config.yaml
n_layer: 8
d_model: 256
n_head: 2
n_kv_head: 1
head_dim: 128
d_mlp: 1024
vocab_size: 8192
activation: "squared_relu"
norm: "rmsnorm"
norm_place: "mix"
norm_eps: 1e-06
positions: "rope"
rope_base: 866.0
rope_fraction: 0.5
qk_norm: true
attn_scale: 0.0963
bias: "none"
tie_embeddings: false
parallel_block: false
extras: ["local attention windows", "gated attention", "value residuals", "capped logits"]
init: "normal"
init_std_qkv: 0.0274
init_std_o: 0.00686
init_std_up: 0.0274
init_std_down: 0.00343
optimizer: "cautious_adamw"
lr: 0.000654
beta1: 0.9
beta2: 0.95
weight_decay: 0.64
lr_head: 0.0103
grad_clip: 1.0
warmup_steps: 535
schedule: "wsd"
decay_fraction: 0.937
decay_shape: "linear"
final_lr_fraction: 0.0
batch_tokens: [32768, 65536, 98304]
seq_len: 768
doc_mask: true
train_tokens: 342300000
steps: 5466
dataset: "wikipedia_en"
Each number is 128 + 32 x the weight over its row's rms, rounded and kept within 0 to 255. Layers, rows and columns count from 0. Numbers have three digits each. The size before them is the row's rms in percent of the matrix's.

# down: layer 2 MLP down (transposed), 1024x256, rms 0.0202, rows 171-350, columns 32-63
# up: layer 2 MLP up, 1024x256, rms 0.0243, rows 172-351, columns 32-63
down171 107:094133143142112126175158137082175158098127171166138130109088132089163146161116197125130091130152
up172 110:116104055071177130099124175126194099146110099119134088173106135159144072120130154109128184090112
down172 115:131100130103090112155164119169064143075149145159176111112142127123107130089163146120123100129110
up173 106:097094144153145123121140093128163109134111124115138155163088113123115174163117143103148195138115
down173 115:139144158138203138176134126105093136149125168158152130119197101043157103088122130144127145083163
up174 092:146109181180151109107138122121145097130134147144195112115103171135172114107143099145166147124127
down174 095:127111043102116182135215118138152151160132122108110116150132158137100146138136099176160130120114
up175 100:141169157119131197135118165142127130099197177149138152131155135106172107138114109122146154112083
down175 105:120115101093091095142114102142084130126121136163196079131130104221091103178100143076099140101047
up176 102:162110151133100171135125151160137147125137162157202128162126129134102126102151136103073180146110
down176 109:082108139128096102120106127178109156094156152110079176122110070098128126147116106164155113105087
up177 110:102179096123106140155130160111083132157086114099128120089146145157163082143075063121144126137131
down177 109:122079167051115100123119169172108143096134169101102140209090172145171126082088124160149045115177
up178 097:144100105126168173157106132115083142141134133161112094196140065108139101091134113080167135162142
down178 105:159149119131102129118110149110121127051057106123141179084153079094154127148073098152148248085098
up179 103:116163104097089146132157066099122186151140173086122107121133098164196110223109130137163160108103
down179 100:145000082144158118150150169138145148117120140142134149129074100141151135083138164139101049159141
up180 099:133098137136093103152111144166108146114123126159141110122192123185153172189123146154139131187083
down180 099:125134181128138125088115078090118149104140175132091156191038129194143107102093127094099118075153
up181 114:139137086091078111144169102129121119162158124112119152144142143162161159140133108114174144142172
down181 105:178138118103139196125174097130154164106159150120142102134178176159154135103152125147113121103121
up182 107:162195144144119107136132108134157111145155083157108212128161150160114110169110104134167127076150
down182 103:101144116177186130087097115091121158142172163168100069128104180113112152116079158140085155158151
up183 094:191115173121140085130113111125143135110139136096083122160134134119137103152134106177098152094121
down183 101:103150128077119122188101145159116118104145156099128132105106169050136153103141104076123154143133
up184 097:091158064165112113142145130192129052095167100135103150110103116114141091092159118076189119149128
down184 103:120089159114154095128094167083096131142114133186121109123209160091115138123126144165140103132125
up185 094:189149072110124136121130158138117147136149162174192149125126110149147142135125108145086176101145
down185 095:185094127145097120166139063086145117140105091151175142155138146097134090161161159116139087092101
up186 091:123157131102141142107109128108142167128089117123122096125076133108137109133087086150184142103131
down186 085:182064191152167118145179149104123152114102136149169101155129087179135104084084142080098113124127
up187 100:138076125136175086168178158101116181110110089110083227123115162151196065104106061087088181093138
down187 098:069111147160093150148090144171108099136151163143149097084141149159122154148142115193128142143101
up188 091:140129075121082134144102127169127135086140128178077130153118179138152094115109115165143076068143
down188 093:076069149129093175117171155064118182121106156085106085130072173095141109107127183105110149154097
up189 097:111186122070114122119156169167142074128171149168126086113166070149150102173124144084172131181138
down189 105:100062117142130193120124107133121117059110163134153099161079151118161154145170146123100113136143
up190 097:107169171089127079120135061118196179148095129178133121117080122115142091143115101104159158132084
down190 103:176157087107053140128150180140084142175104094090153089119230151090091152113195152153091111147137
up191 104:133095138108121119112122102129156107132158159167108127123089069129111129113112082107094130208104
down191 114:128152103149137131123158136155097070058109098129109116157135146175127116194126127113172136086157
up192 105:132127105116101154102144129104141145166131111089174164137173058124129122169142146153134146172093
down192 103:076132128056078110117116085127142149088156081168143208165098108115089126146073123105164173172095
up193 088:156073155159139129109144090187098078131164154151173136136108070173105065141127090109157185147133
down193 094:171134083110128115162154130172169159101068141111119103147095135176046100141119168080052152078109
up194 114:133126063189069057167129154070132150165115116135103116126136147192178158177108112187179137110153
down194 115:098100114060122139102140128094145164127147140127113092141167171109098069103165175145151126162175
up195 105:129157125154121171112095091153122177119149106142138163122168082144140098095144175078136168093116
down195 104:094117137124129112172178133117218103151116182126110150168110171134126118125087154159164119065145
up196 103:168106082114185108192165126167107081103171141146189131126147111156120130179107089125126136080150
down196 105:124101186119116098132141110137170133151132099103120100113126097136153102090170165138120090147120
up197 096:136105168110129111120214124096177103129103090118126149134082071122124179160116061157158188119141
down197 102:104061148091099145166135186180075134135143090092079077081090136115145074178142105152060154114078
up198 122:131111073138091116164190106156127172168155171119126165135099138110166043143105130164171095163155
down198 119:152127160079153178090109171127110087139167080114129145128142092158182116112112094094146145115179
up199 104:105122139100134134089117157191170087165128056115082104101134104149072130116127168141162131124131
down199 102:139164082159110130110121132085099170164129163098099103132109163104183116198080109143099161158140
up200 099:182117116162162180157097152188135157099152135098057142149125161127087176112155129184089143217105
down200 097:088053111120114138122181134091118152079057153126142173147118089120180122141118113134164115091150
up201 089:092117155154148040090113096130115153140135147122107162152118099098162134107163158156150125093121
down201 088:146129109184122140126124168087110155106101103165094166137136105170105099127157127132105092182176
up202 094:172161131174095082139116162137129187147112129098115096196124124120181092103129101086153139143118
down202 100:140086124122148099159086126166142097118116152150156156132092112069108182149067144147132098083112
up203 115:127161145134106162170172092110103112151086152117141189107151129126115079195053118066160090130133
down203 112:183164080146131105098156114133120130102176107081057121123146180153135129140190164124172167133132
up204 101:146134142102071189161165164150111144189104119104098131164138114115180137125125100115130179113155
down204 099:106117142103119109097158094167129177097160180125070098083119203138117088155067108100176134092127
up205 102:108137108204055101101122142156100180155077182107100143157131122118149160143093111113127143143071
down205 096:141122157102129171121131156131137110121169110121155120155116121129094157132135124166112110139058
up206 105:157125160100117114116091068155146155086147147142134145117164107157060151156133144088099156181128
down206 108:166141137119068100176121110109113162127119133100099146093150112095141094099096090111153095145093
up207 102:107120164098195131091167177154139134130133146122101110115101153115129147171130134119163112092084
down207 105:082097158083090136151157138166143084090142095053120177118095124142157123101122125117123169065114
up208 112:122114069090090114169122164134127074115153150169089119158112071139129134093150137123097091135119
down208 109:106101130160100178150159160043100144110103146161137114140174098098140121161086163100144117061145
up209 103:167142208191151070121150124103089103160091071094133155147150206176156158077133124137160126146125
down209 105:099183123116053166088176116144095114138164127147103098150125143160095144160168114142102127106151
up210 089:150094131159162143113144154144134137116069099141142170201107150132160127126103123171093178098103
down210 086:111104118067163189129150192142152131178193150078042107070124142080136149176083064114147132150162
up211 095:127132193154125095108144157116162159161110118113072122130087114124085112122014046129137126129114
down211 092:174157138130080198138126099166132116068129126137181136130120134177095118129186163142183083116139
up212 097:111124119136151108086169146147129082155129100143112126120132102158118126109128120167096132101171
down212 096:125114107140155132138084141160140129182106182144139104117134102090134081102061126125140143186138
up213 092:178080121070128161142129062118155159166081102195141111115061082121123131106031127188143165121140
down213 096:079127131169083152082102120161138135098148129058120091112157121116096165108182093121093098126194
up214 098:191146146109093110154152133163154100137138156116101081118105113162111171133123118129175089164127
down214 092:184109140141168114088084108105130115117113096163162137093156148096125086178121173168109134127095
up215 117:129152117091088125100111127145166063147152080147106136152120149148108112086114133110230103165139
down215 120:194061134110113091185149079124129108116185049091125093098142140153175120118154214079148113127139
up216 067:083124121070106122113100110052104091133118154086118128138072136110152097112167119119189127083167
down216 064:165199129161146169137243114172139125151143155183143123142095165185098145177064102143111133138099
up217 077:143096114130114139082138149103095129120172120087117094113177146106124145084107110121096105169112
down217 069:115168127127105150106207135134177094190087136157173142148094121125119108153106141145182161093145
up218 104:124134137123165083116102152137106083153142105158181173113078115160087110061131133120116153162096
down218 107:100095099073101127162195133140103095118178152131173154084131158127104160152108132186167151120136
up219 100:115172145138103096120107161177115085112147114114092112183083112174128146150101071091122145084108
down219 102:073076139144165177162133103131141213158031113142131105166090102140118115125153123092064103086138
up220 114:114166116179109158163159114160180114153083149238111159133164107133097137121099155151145181114183
down220 107:069124083150095111113120121185104147123160092109061144196124106104146178056095105116099102118173
up221 101:116163098081076110166090033092072141108162204154163134089134077134137140128086144117146121128099
down221 103:122186151136165096116156105103142114185125173156091099121128156105047130134167120134109139152175
up222 111:098109194166145174138167152157164133167126128127146089139113202137155129129098133142102135068111
down222 109:170172115098145117125140104078095105109145100139158113200156183118102136146176106141122147096176
up223 096:118155098177118075128104075181117178142142113065130118126140178179105156206144114101143102182097
down223 103:051050059187062202113120108115130115122102143157086127111111136086105104153126159097131125123160
up224 093:144117113075091172040128069122100068101095121175094164156135129124198120095120108088167191046129
down224 089:119098146144128069186125183082169139205102135089151111133136144103144105121143109159119128237140
up225 104:104112146109169169086137151170175092138179132195169173124093112122126114088122124149100189126130
down225 105:136190124127147063128141147149108120213109136116124105127146151131149124162129157166173131126103
up226 103:129112105114156132092141131090159191116153160173168137151095144127130120118080119088130176073099
down226 109:122103158140153102104179127130117128085118172164146131147128161159085098090123143162101133191126
up227 097:164161139114100151109139148066121134138125149130119139160146118117198123136099075137182172150105
down227 098:090115117152132123120142123151138172172102093101158181146129168143133131071161125142152175105206
up228 101:132065168124143126129123140084124096121137091149169115155120098123099118154137143110067143128082
down228 101:096191107106122105116088194173142118166197117109147100124113118132177185160097096168125149080166
up229 097:110149134156125131116181126178210111117084166132072078125108094147099097132131139173115116161117
down229 103:153131109126070136162108141095058122069154087086082167143131145148164154133079070104140117105096
up230 098:137222132130130155158132095174126134114189114187094158112136123143114101134102105107116156144143
down230 103:050072125110138113123100122172085134184132162114085129149112145137139097125109135164131132164104
up231 101:122186164102169109136135182149117152180156175100140099151119141148127082181120141177118161176118
down231 102:057082162171064164167135112083146108120193183148126161137130159140123122075155142157144125117087
up232 095:177128099122157137165154105127106095144112133140120095132132144151108148162148143111092113148134
down232 100:111107053149063076137167121123138129219098194130074155124119161164118205197071166111123081153131
up233 088:124109105138159104209114164109141145119147095109118098131158130130145141065131107100163129111121
down233 085:139184156124044100051163113141120136130113090097149168102111168106137151145127116142137100181120
up234 087:179149114146117134156128189052134225135185054089077164125158181138189127100161100072138114112122
down234 086:121147135148149122026124105188146130124117139168154158100148127180065134136111113153152130122090
up235 091:181166137148169126093103087108077048129101139156153168126138155138159113161115129062177162153114
down235 089:069140107132111140122134101149152094089103140085074142106095149162179160111104116172129086102115
up236 098:133181136116117200130088106090149196142114141146132128147153105135148163144122150122160123141139
down236 102:120090132114134074095188138094167140090126133128142163068174129157108060126196087189078088152163
up237 106:139119142106157115197152113051188115137117089118129128146100107137095114155129137098246151145091
down237 112:098134144102096155090157117186109146140122128149056164133110147100161117113123095136078160189223
up238 099:111099094202148081121137134134152165105119110123067088136108217133102130124116075148174105071176
down238 098:185155111113094163108176096166144137099148127085180185116169120168180113145159146073144193136076
up239 110:125153083136144068105145127142080180170115095174113149113100138124091113107084093112115142156119
down239 111:096149137116129136116154090131080136117139150087110162164176103136137072067147117150137101145110
up240 059:122116204155104134138124115110188139114125100075151156110087096090138151098134182133095109116097
down240 059:150129082127092139128194125154107094175150151153095143177147140156143111165073056121140112145163
up241 094:187194134081070111196132151142189117132170158150123152125169151119099140192120165120176162105107
down241 099:097086107137128149070105140112137154149083117102121100117104164157154139108083095114090117116126
up242 103:150116145144130115185125106133145140168115092074174079168183125133094163090117095124092166142116
down242 102:146116117136152125081082097100138151118118109098129112130121119179145140160166154080192121106156
up243 099:089181124086107054145142125148128129159203145070081112166106170139142099135127085123155172115188
down243 100:122127126161139135107125096160100216068131070154141082082150123126171105126115133100132086152128
up244 100:144127104137134037075127074175144104129133128125079143153160192121087126144138139171165121121162
down244 094:081088193100081147157205149100140173166155073079169119108148107163126156079137081098094152098163
up245 131:150095104157200106141174141108062118126129142159156097161093145134095142178040145152108172137142
down245 103:125103150107205108168160121094068133119129134189117118138126116098111095125098157167134134121192
up246 093:131173102099117203126114135107111109119189169211164144129150130146128116127162126070120140089160
down246 095:115100161126148121124194121147172147195128107127089119114100146080175156147094138231119142155111
up247 104:141094113161134108143134121131159113150108151160117194113142073142156115143119081187118100101164
down247 103:115096110095112109091156129126149097154103138122129132173139113134131125186091139075121055156126
up248 099:142142052116092031077161110173097182119103121113106161158143162157105129127112071161189115142130
down248 099:148130150163140183119145129134177145108138105111110182132153115135130094089140109087111082142105
up249 093:201089057167158120101115105173136122147145133209155135151124135147130099077129119133189173170158
down249 099:116177084120135122152116128080102152080152124154191209139096118132120135097070179182156139085113
up250 098:153151072164128141113126148055123161134113125147162134122126154158162119220132116118132175087078
down250 101:139103095123165079173174177118136145138112125128138167152069139124134090170160141141124130105137
up251 110:091099106102106108092136064108059136170144073101110139113129125144150066101110079147158129147124
down251 106:110096133113215152111128126125057132094114141149123163123120178109160154105086118133112093129142
up252 102:136087078125126126204145147074143147097134090099082127139142080158116067098147127087106091150183
down252 098:078137137109147098107150070161146157090071184123156173084143174123119121150128181195160175107148
up253 101:126126078086129158098144128105098090171077110111093134116144151122182114135113136143188153083099
down253 108:129144175153135144185165144099104169123115137187143104080120133123111191089171131131128085159123
up254 089:136130115138130094127125095121093077120131173165148169134114147138072109147117111136168151117093
down254 088:176118147115112148162111135146138132180158143104165073084098109102152174114142107095199148130107
up255 104:103109079120183147123191098152112020110144144130093094145141114132079117097145135174122081156105
down255 100:085145181154105067210068167135157171155077108092158181136164124108146147147132090102146144091136
up256 106:136152114105095162136169128127167099139128098141124154121169156153142123230148153133157093150083
down256 108:082084098120107139119145157116127111157128124112174134060058067164114169143148187092128129104139
up257 110:171102171162079177189169154167143145141176201146141185145129170156074126120156143127081148189104
down257 109:175104112116168141126137154113111090134129094135131122203194133137121156112146127196074095152121
up258 105:134138120096081128133094155119068150142122134113131123127176089121115116147030105188150162151083
down258 097:199128162145117089149135100112144113164155054161061201190116093150171160127111186139121116129131
up259 092:144147164157053185166174129164148173094126131110117099104126131134136142131116108114136152100056
down259 098:128103174156135131105140157101140078120116134157077116145127168123104067161156111133105107079121
up260 114:135148166119164118116134116092113109158135174132172136122143132130120095209078096130137174136123
down260 100:124078107141216081135146132131059129141136161198106092154114118160118110103094196192138126093175
up261 104:173098107094187124070106135126122113171156122156095130163155131180107092162115161090133111218143
down261 102:158094145154086185174172133143117197106137126135154136169100200145104149160161059113057114079193
up262 093:149133116110197123184099167155114050102182103170114097141087099101135114154139092068125148112082
down262 099:115109110120138092162108144116138131096082132081198149121113103077093157117060151113098191098091
up263 094:198081115183149114139134141119072146137124116125089103138128145103157160177089100071135206126112
down263 102:179165114067174123137106127147117084113143132188099167113175175102062111173184138041146150125113
up264 105:145133148144099152170151086208224144141109129157097127070135139131098150104079121114216111161198
down264 095:069127152149129163070190124176133110141150097126137148133135111115119094116124115135143123139192
up265 100:115124108109174118193110192207093081153174099078106080148130114143108166094172126093076120144149
down265 098:095124162109112183161112152159110140159076130166083151151121138091136174185067091142138156097160
up266 079:129145083131128150138118164166105155101182133168144158131138143177169127137143161092117072160144
down266 089:159119129172166141176042174091175152110114143120140137066132124183186112099133189125118130107064
up267 092:227108078173166129134098120106166108127180122156174091141136135126092100154148143067111166157123
down267 093:140119140091112139166144145221178097130188173119097126130141094113108131103096082202146102111151
up268 104:131191155119064122192140120112118132147131165101095120134156171152125098071126104062169136116159
down268 100:176157115130113112131085176103136101157091126074185089122101111122133116143107141110121144181164
up269 096:158152110164119145118096135165159114103149163205179166115099170190064090115120111133148122128129
down269 099:142117119082094143154207092175148156138196176101066131159071122162134167174149109131138100187110
up270 105:122121068124090161119138093161124165150095144092147113161157110117140133122151121143153138106164
down270 108:143123110096107153125088141128070112102121136214161128099165104142095146124143163125116100119131
up271 096:143112118124104117064182130117139058129115133066117147164177126127128160093129194111129115141068
down271 098:137197097079120129123165070082146114146158162157153130118090145148181130122135110092236115120146
up272 098:133144158120108086117095100109081146102139112146128077125155137133090115138149113084146140159143
down272 099:126114108102147157119207155084153078215126128107128146119154139117138124158076101090130162098098
up273 096:135202122117092125099081132149198165149176134139123212210132169144151134141133121101110108153140
down273 098:130190148106159138100153173138125178154185095140094124099086123144134168109159095128166130185151
up274 089:181174141141078191113165143144183125128140165130127101119079236171188089142087131153130151084141
down274 094:100091088125108121171136123116128142068081128129120135152129069095094149083135152130166123120104
up275 090:146107148144094112139152129087118117140114091067121111145166132122069141078116119187106140132119
down275 086:141214148142161188135125094146143129125182109195120088140135150138147095136094178117161126161144
up276 101:166104147113110138159151079152185119139086097095132193127144076139094098110116141104111106180130
down276 092:158111168122149161150090126099155136126111162171172145128129157106070101155164174126117141129149
up277 098:103121128202172045172132124115115168156114127164151095145166136117119157153124048157133125087164
down277 097:143125165077140140032105091130085110155090131138156087165099108129068123096124200161150124134127
up278 097:105198165142146136130118179139121159139194117098111149129196133176129135130093113139126122147106
down278 103:124079093131127154147162170159072084134091130078086087114146128111095177083123168182042099113138
up279 105:130127124136164124089143117092062153155161096094099109120196155118140126093137093095134096126085
down279 101:147136151203109166173160090183151078111117166148149159096074171123128140190062135111113102110106
up280 104:083155133136125141109130073122179116132126150142113120122107169125139116181104137141194100077080
down280 107:219124147136136140123147141112081148102115105136140090071075122121110100163169137102137141122172
up281 098:144133100136113123095150122124106152189133094113184144148148133131135144144091169176154145102137
down281 102:050120124129126167162199172152157112149195135133163126091093208142095172141120087171156194115131
up282 093:172096145204163103124121116106115192156082100089177118151198174201201111121120143111145121109134
down282 090:167167047045066100204108087144106068136178086165092155060106160106090196162118123106113099146114
up283 092:135109148121070080114121146105122137135038140132131160150159189140093123173048053073153154132187
down283 092:135089123139140186144125101154142110117202120143156082155109146070082154074132198166127096112119
up284 114:141111099142165129120124065127186102163146089136127079166072126160175128114091133114161120159153
down284 114:127132102150181116105165134078171074141078150158083096226127120125089150108157109165108139149095
up285 092:126171129098063138178119142174075112148183116203128119129111128094152161106121146172158132089162
down285 097:203070135111092088152078113144117168096163159163114096112162117024058158127225152112123128145090
up286 103:173111154146111123138153113150128115150145110137166132148168158162164128137137133122140112142178
down286 103:075085140118076105121071112121154134128148178136110133111062096183160148134148178099118081069208
up287 098:115130121122145077148133108109113216134098126118083137135114144122117123122118048145096147086132
down287 099:133125081072189140108103115145127110138110109112154154088180154102119129129177182099107118110083
up288 089:147122106145144072168128048084177071136171128154080158189167147102162093137099130171176145083124
down288 097:074109075137106113096133066121153133125114105109043129126115175157142162110114122144054150104167
up289 107:127112138093148152112135111132125100165122139127147203162106105133143091101108140152229154147156
down289 110:133154145077118125130135130111150131052150109117162125095139154129132110134140074181121170108095
up290 104:114090115144157125102195112183124115160128164137158141177143126113094102106150113134127082115102
down290 102:114140163169118158137121139140130117121135118140080156143154141222162184151102130135112143114150
up291 098:168124133165147065178126120148131097135138105091100103129090174128141097108119092136151154073128
down291 102:102147084153141164134144155141074117112150110087122112208173072142134185167129184139104101199151
up292 100:180106143077118081083120114143104128100106145158125185146141157132079101102098104116155128127115
down292 099:089140151144138210113168148113127155125143140139173071134140133133110121100103136101084164132147
up293 109:163143141145095043162170076150137115125104150119070132144108143162159102105080114146183087125117
down293 104:197142141081157092100126084120139110139124169159206118096062143166162110150160136135141068100119
up294 096:097133154121202152072181168141132153123093157114105142153164131166099114114124141186116139115166
down294 094:187141142091054101159152144129166158106162112155108142106120099132152143141061083090123092134140
up295 102:162101116126151120088172123140128121125162107125105103138042116150037077175124129064133171170099
down295 099:099108160046083125116132108094181066096070147084098124118079116139120111130144062172080120120078
up296 099:143097088140054112157146102138104144186095134110151095166119100137118137108074123103181129106149
down296 097:140146128162198107108144127091171107107183139134100115143119162109120108148212116153143084081124
up297 107:154120131113117104171125096172177209186117087122094088128126112146153166100096103103151126132158
down297 109:079168167116123108116079113158155118144103117121125135147187091101044139147075114166086126105202
up298 099:118126073133103138134112129137117107132108153162114146172118159131082137153095164100129094160141
down298 095:118174074143201133156134078137168132136137107120126064167064145101135108057103196070202180099172
up299 122:191123155166153068147130080089134136130151151108135165178097173113154107116121121203133131159100
down299 116:093119156191118151149161207102193075083132093070103130123142092102170161100145172170092141130166
up300 089:141179117151136133091117069165149160129090106125132098157158087128198132111142121143086130083180
down300 079:116138141127089124159129189134099137129211145160078109167139147078106124106185145121142102154137
up301 102:190133117063149150144153082143187147133146155145165148116103061109112138104159090108173144181112
down301 100:080157157055110067131122142154129137147150029052126144161113172133185076106116121187164094091156
up302 109:228142087127120120146127134160147103106164174157094106148130076147062152074173153154160117185095
down302 103:150137152184172101145182106128136136192111076145195210182145102131120095123120098059072116166170
up303 094:119187128127097125118115138098121178124161094090086213107188149128106138142131092097157126129127
down303 093:127096114181143142175140129174108132151098147169140070095046134142152121131077149106093118141154
up304 105:144066061115092138151134127075108109136136155123126099169101077124125151141120104148105147190171
down304 104:070149070151169062124168168106085144161139058196159098139095146161133126166153129136186153125114
up305 109:100136120170089146116135114130109125143061085153147117151129168143104146212074126150126100132154
down305 107:113151145131131171207107161197130138145114145192183144045124089167121112132149148139060095150093
up306 105:132093122199169172068125105169172148177101110144128110136093069156153115203106110135118127110147
down306 106:132194148073095145144099126130178146127191104129099138146118129155179117144135105097150110171110
up307 099:138094142118079107195093138154145138121153141115164139094132049107129129121121105067189144151131
down307 095:117136133148106097109141088147122101110127069124136145141147169104059147162128164129112113112103
up308 109:194129130142145108175111109079160093103137081195187185123154145156125090087135145043090099148139
down308 109:090131136112133110179082097161108150129106150124110073157068144073088131174144120145145133095141
up309 096:161105186192114163147157155097160108102154189154168131147157110145133125134121141135123103108167
down309 095:163176050111149142085156142147099126131103149108069143098149162094105151147125129117087078087101
up310 102:104123089126079124134080085164148165110143161095148107153130130163116084115141149112193116119110
down310 100:157096149120166166133206200098079105188099102118152103114129147069153181133083119163085112164131
up311 102:148185098138131127136138122106143193186136168159165117187105094135126088121119071127122196174118
down311 107:140137111089097159119150104156160123137146145128194087112116168089121187187152126066124195076139
up312 099:108144075104106091145112070162131184149089076127147127136160134109111146149167123168120126190125
down312 103:126186146136136141126059129108203126116120166145116165096120109110132144095110106075072147120146
up313 116:165128117098122134222171117161107115139141100173134187122155125141094126171129135086185082183087
down313 116:135138084122082122172100146109134122124078147107079139102099101149093097145077111148128114053147
up314 105:139178096135173134127132086169106134203155160171133119150140110177151131137126139135116093153167
down314 106:137125170090134100121125139151148100087157126090111119105119127149160156092212167129048153099093
up315 118:096120169150153175098125090111122070120142189098141118140163135143130098105060124122157083109109
down315 112:093113143108137116183096120132098105101162093140125167128184086105135120082121119133108126128125
up316 102:136126155117149135173138134149117177119150167105093106122097101179151090123135104037152154160133
down316 102:085171141153163124110143119100166115093124116119110120154095164169155144175096189165118106133137
up317 092:119046113147117098155111145081118119165115098101152122137063144135107077118121157101138102145132
down317 091:141165118111172150119223122094176075170157105149101147099168123086101182140115143120197159157135
up318 096:168132139124115075134128056085148162175110105111065090185102185138121099140148137099222107133099
down318 094:075170130142153155148142198058134108147130125108144136102102164172064190105119097166104118142110
up319 106:138125196140143136191128140128122159133088068142087180109163172140102106043114082136146155114138
down319 100:117143124112132233070137099128109113135165108124199099105150158118057151155143093088138163194128
up320 096:173122135180157101119108120150149106126146126107109115154110118140072145146101102129145118138121
down320 094:097124135127072136149174196092136134192131161106145076153142130111137148089136102137142094182072
up321 102:121103175138156131134106106194098133147088150129173171130135113151103148173035092089146076094139
down321 106:153156142120173153146179091155172121079083175133088107130157106139089102095153132178132076137103
up322 090:115125132087130124120125108125161128148149179215130146145095167129158140172108129059145123128124
down322 098:074145192198177149096156104110131137183091108154165132117140173178139157129084147124135115184127
up323 090:150115098139060134096133156038120133156097141113097136141126141118171153158128132114140122168183
down323 094:154094136136139167131111143140119060102094081117127132201166116089130141116113143109152136157150
up324 104:119091090119091143118133135119110173125127103083078125166076104147142038159073126111098094190113
down324 106:135155094150124156132169133121088163083143101117077124096140134133125107139075133182118152067155
up325 118:148118143144129087112148111089133133116134163166110098169158109126094165092086142109137118139140
down325 107:150173111078164157147089136171146135157092179134087136116159154165126094141121099163158062105159
up326 100:134086111160153175173106109084136157107154085191152134137140141124145107119132104147123119134176
down326 102:094142141156106100130071152123142164080085130141134137110128133059167078103103086134158131076097
up327 094:133093094115110027130110124103129125139126107117049183111121133127060130162087082129164106091097
down327 086:114119121130154172151176117110161131126125164131178157112179111149150144138164151141107162110172
up328 099:101136113171105144119115138150120117163143113118102130122128128108182156092132121116190130094115
down328 100:150136083139096159126120082165204162176157173083129143123092104097158139102116135122147113196114
up329 090:126078118141156150152134127144068191102148130159026139111114098098099164113134107164128139126144
down329 088:126175087135096145157164151111164081150179161115138138180169182129103095190180092078160145114153
up330 100:104081143102063112134102115107127099121140193140145183140083157154134144153133121137117164131176
down330 098:161163157127175117112184150148168172098147052100134075125144137132101105120143107121112101094096
up331 101:168142078112061103065130170140121133134113135103131116181068118185187170226123117126132108165121
down331 102:112113094123134162141071108174128158125118136210151135195160146128091153106148134163096147140140
up332 101:142148131127120151153161138179129137122081139111090107105128174126113132194116101125129151163136
down332 103:122126146114112133138122173114156141080119083135086165147103098169138139097100174145118110142154
up333 102:108098110107182142146135108146159066151189084149094170120146113169118097082141118143140171195110
down333 102:130140199120151183124116136109092165131092175203166106175090166168114159126105123113127136126118
up334 100:153199114146118138131113143149109125119121155150101087139175165132127090146110133194150148137129
down334 102:157075122093154137118134138150085154132066193102129118125145052135141134147118102140136168127130
up335 090:116073132114101149123157130178123109122061121155108083108118129114124138154099107165143139154131
down335 096:153097138123142090124066129073123141088121121156156164181142077152158107162145175130139123120090
up336 106:221139095189089124173104130109062099112112093118174146181160124132125091103138098119086090190146
down336 101:063069139110157094116116155119092161113135183064119133059132150071143167094100139177170146138128
up337 088:098084148169137135098118185185146154125096100117109094113114187129073183102136109141093121150089
down337 082:164145159127059133143183144121107105168158171143087164131147092151197066148081097141157109120152
up338 094:172174086124143106112157155066109146172130156140102181139157198110139129193077096081140101104132
down338 099:099077104144148135140067049150081173134160095116151170091119112100097163109181133161087176101086
up339 105:123105148102124148124137140105118176135100145146122133157115137132162128144089081144143115134138
down339 099:114139132100066207138134152156159094131119129126157117080103075153097151079098161158085097125192
up340 095:169136123114129169131143105110088109128191158102175139124131113153083152144095126153096182164074
down340 096:114143157096144112100137194096179133096139140149101142134137137169120116098102091095137131120157
up341 083:129123124143141182119098114132172096147174182167188193146114066125155095152116148119166188145156
down341 082:128149159149090101096176142148109168131159097138139101109150098110133126122069098142118119053126
up342 106:110111160118156119117112083141176119171113133108206095134069093139083164111119071154184149111126
down342 107:096143093072141174113139062099129116178131084138143093122186095101082141138130233106070097104093
up343 101:113166189150145127124106112126068100189092105084140062110124086130143094110134125125156147150140
down343 098:068085073135092143149168148102132126115149123144082106115098220129120157156103128101120098126189
up344 101:173115116145070089171127136200162113127150166113130083149144139203073141166148132076188072204101
down344 104:123150109118149086136173166126123137120153107137069190128066180085112155117147119160112155132095
up345 092:141155122168139119135124125162076141126109152120105070151186123118107106106133122088190177191156
down345 094:147083131125163159101134109153113094140093085156134172147080119152191125147151142141080155105130
up346 105:135094115194137122128164111108163142110143108095109159155136128124072126103123118160096177088162
down346 101:145147138102076151121136170175160109149049114116160116162148178132171104132096124171111169158104
up347 095:133183146086161158126154164084101105120173170126073174155203124147135119086108160151165127137092
down347 097:103104151091073109153105109161156121102148138128077180173102126146154156093151148132106140162107
up348 094:159170143112137141164155149049217096138166149146115110137128126137129128137092123066125151059119
down348 095:080112126128089112122099079155106174137128092159121187118141094168152132091153143137151118183070
up349 096:157139103088081180157130106158120106140109089164115126126051136129229151130126146103106180171192
down349 098:073191169122128143126065177171157113136108127151140133133087159143139171173127117145184148119067
up350 110:149093102079101141160120101087138161169129156145140220142051121130124124136101160100123120163099
down350 107:158107152075102155123135146161128131069137129138090131084205092150193149143118096157130158133119
up351 097:150131082152106072123134136116057120140174116127099101137144159125130122110126111162112133101112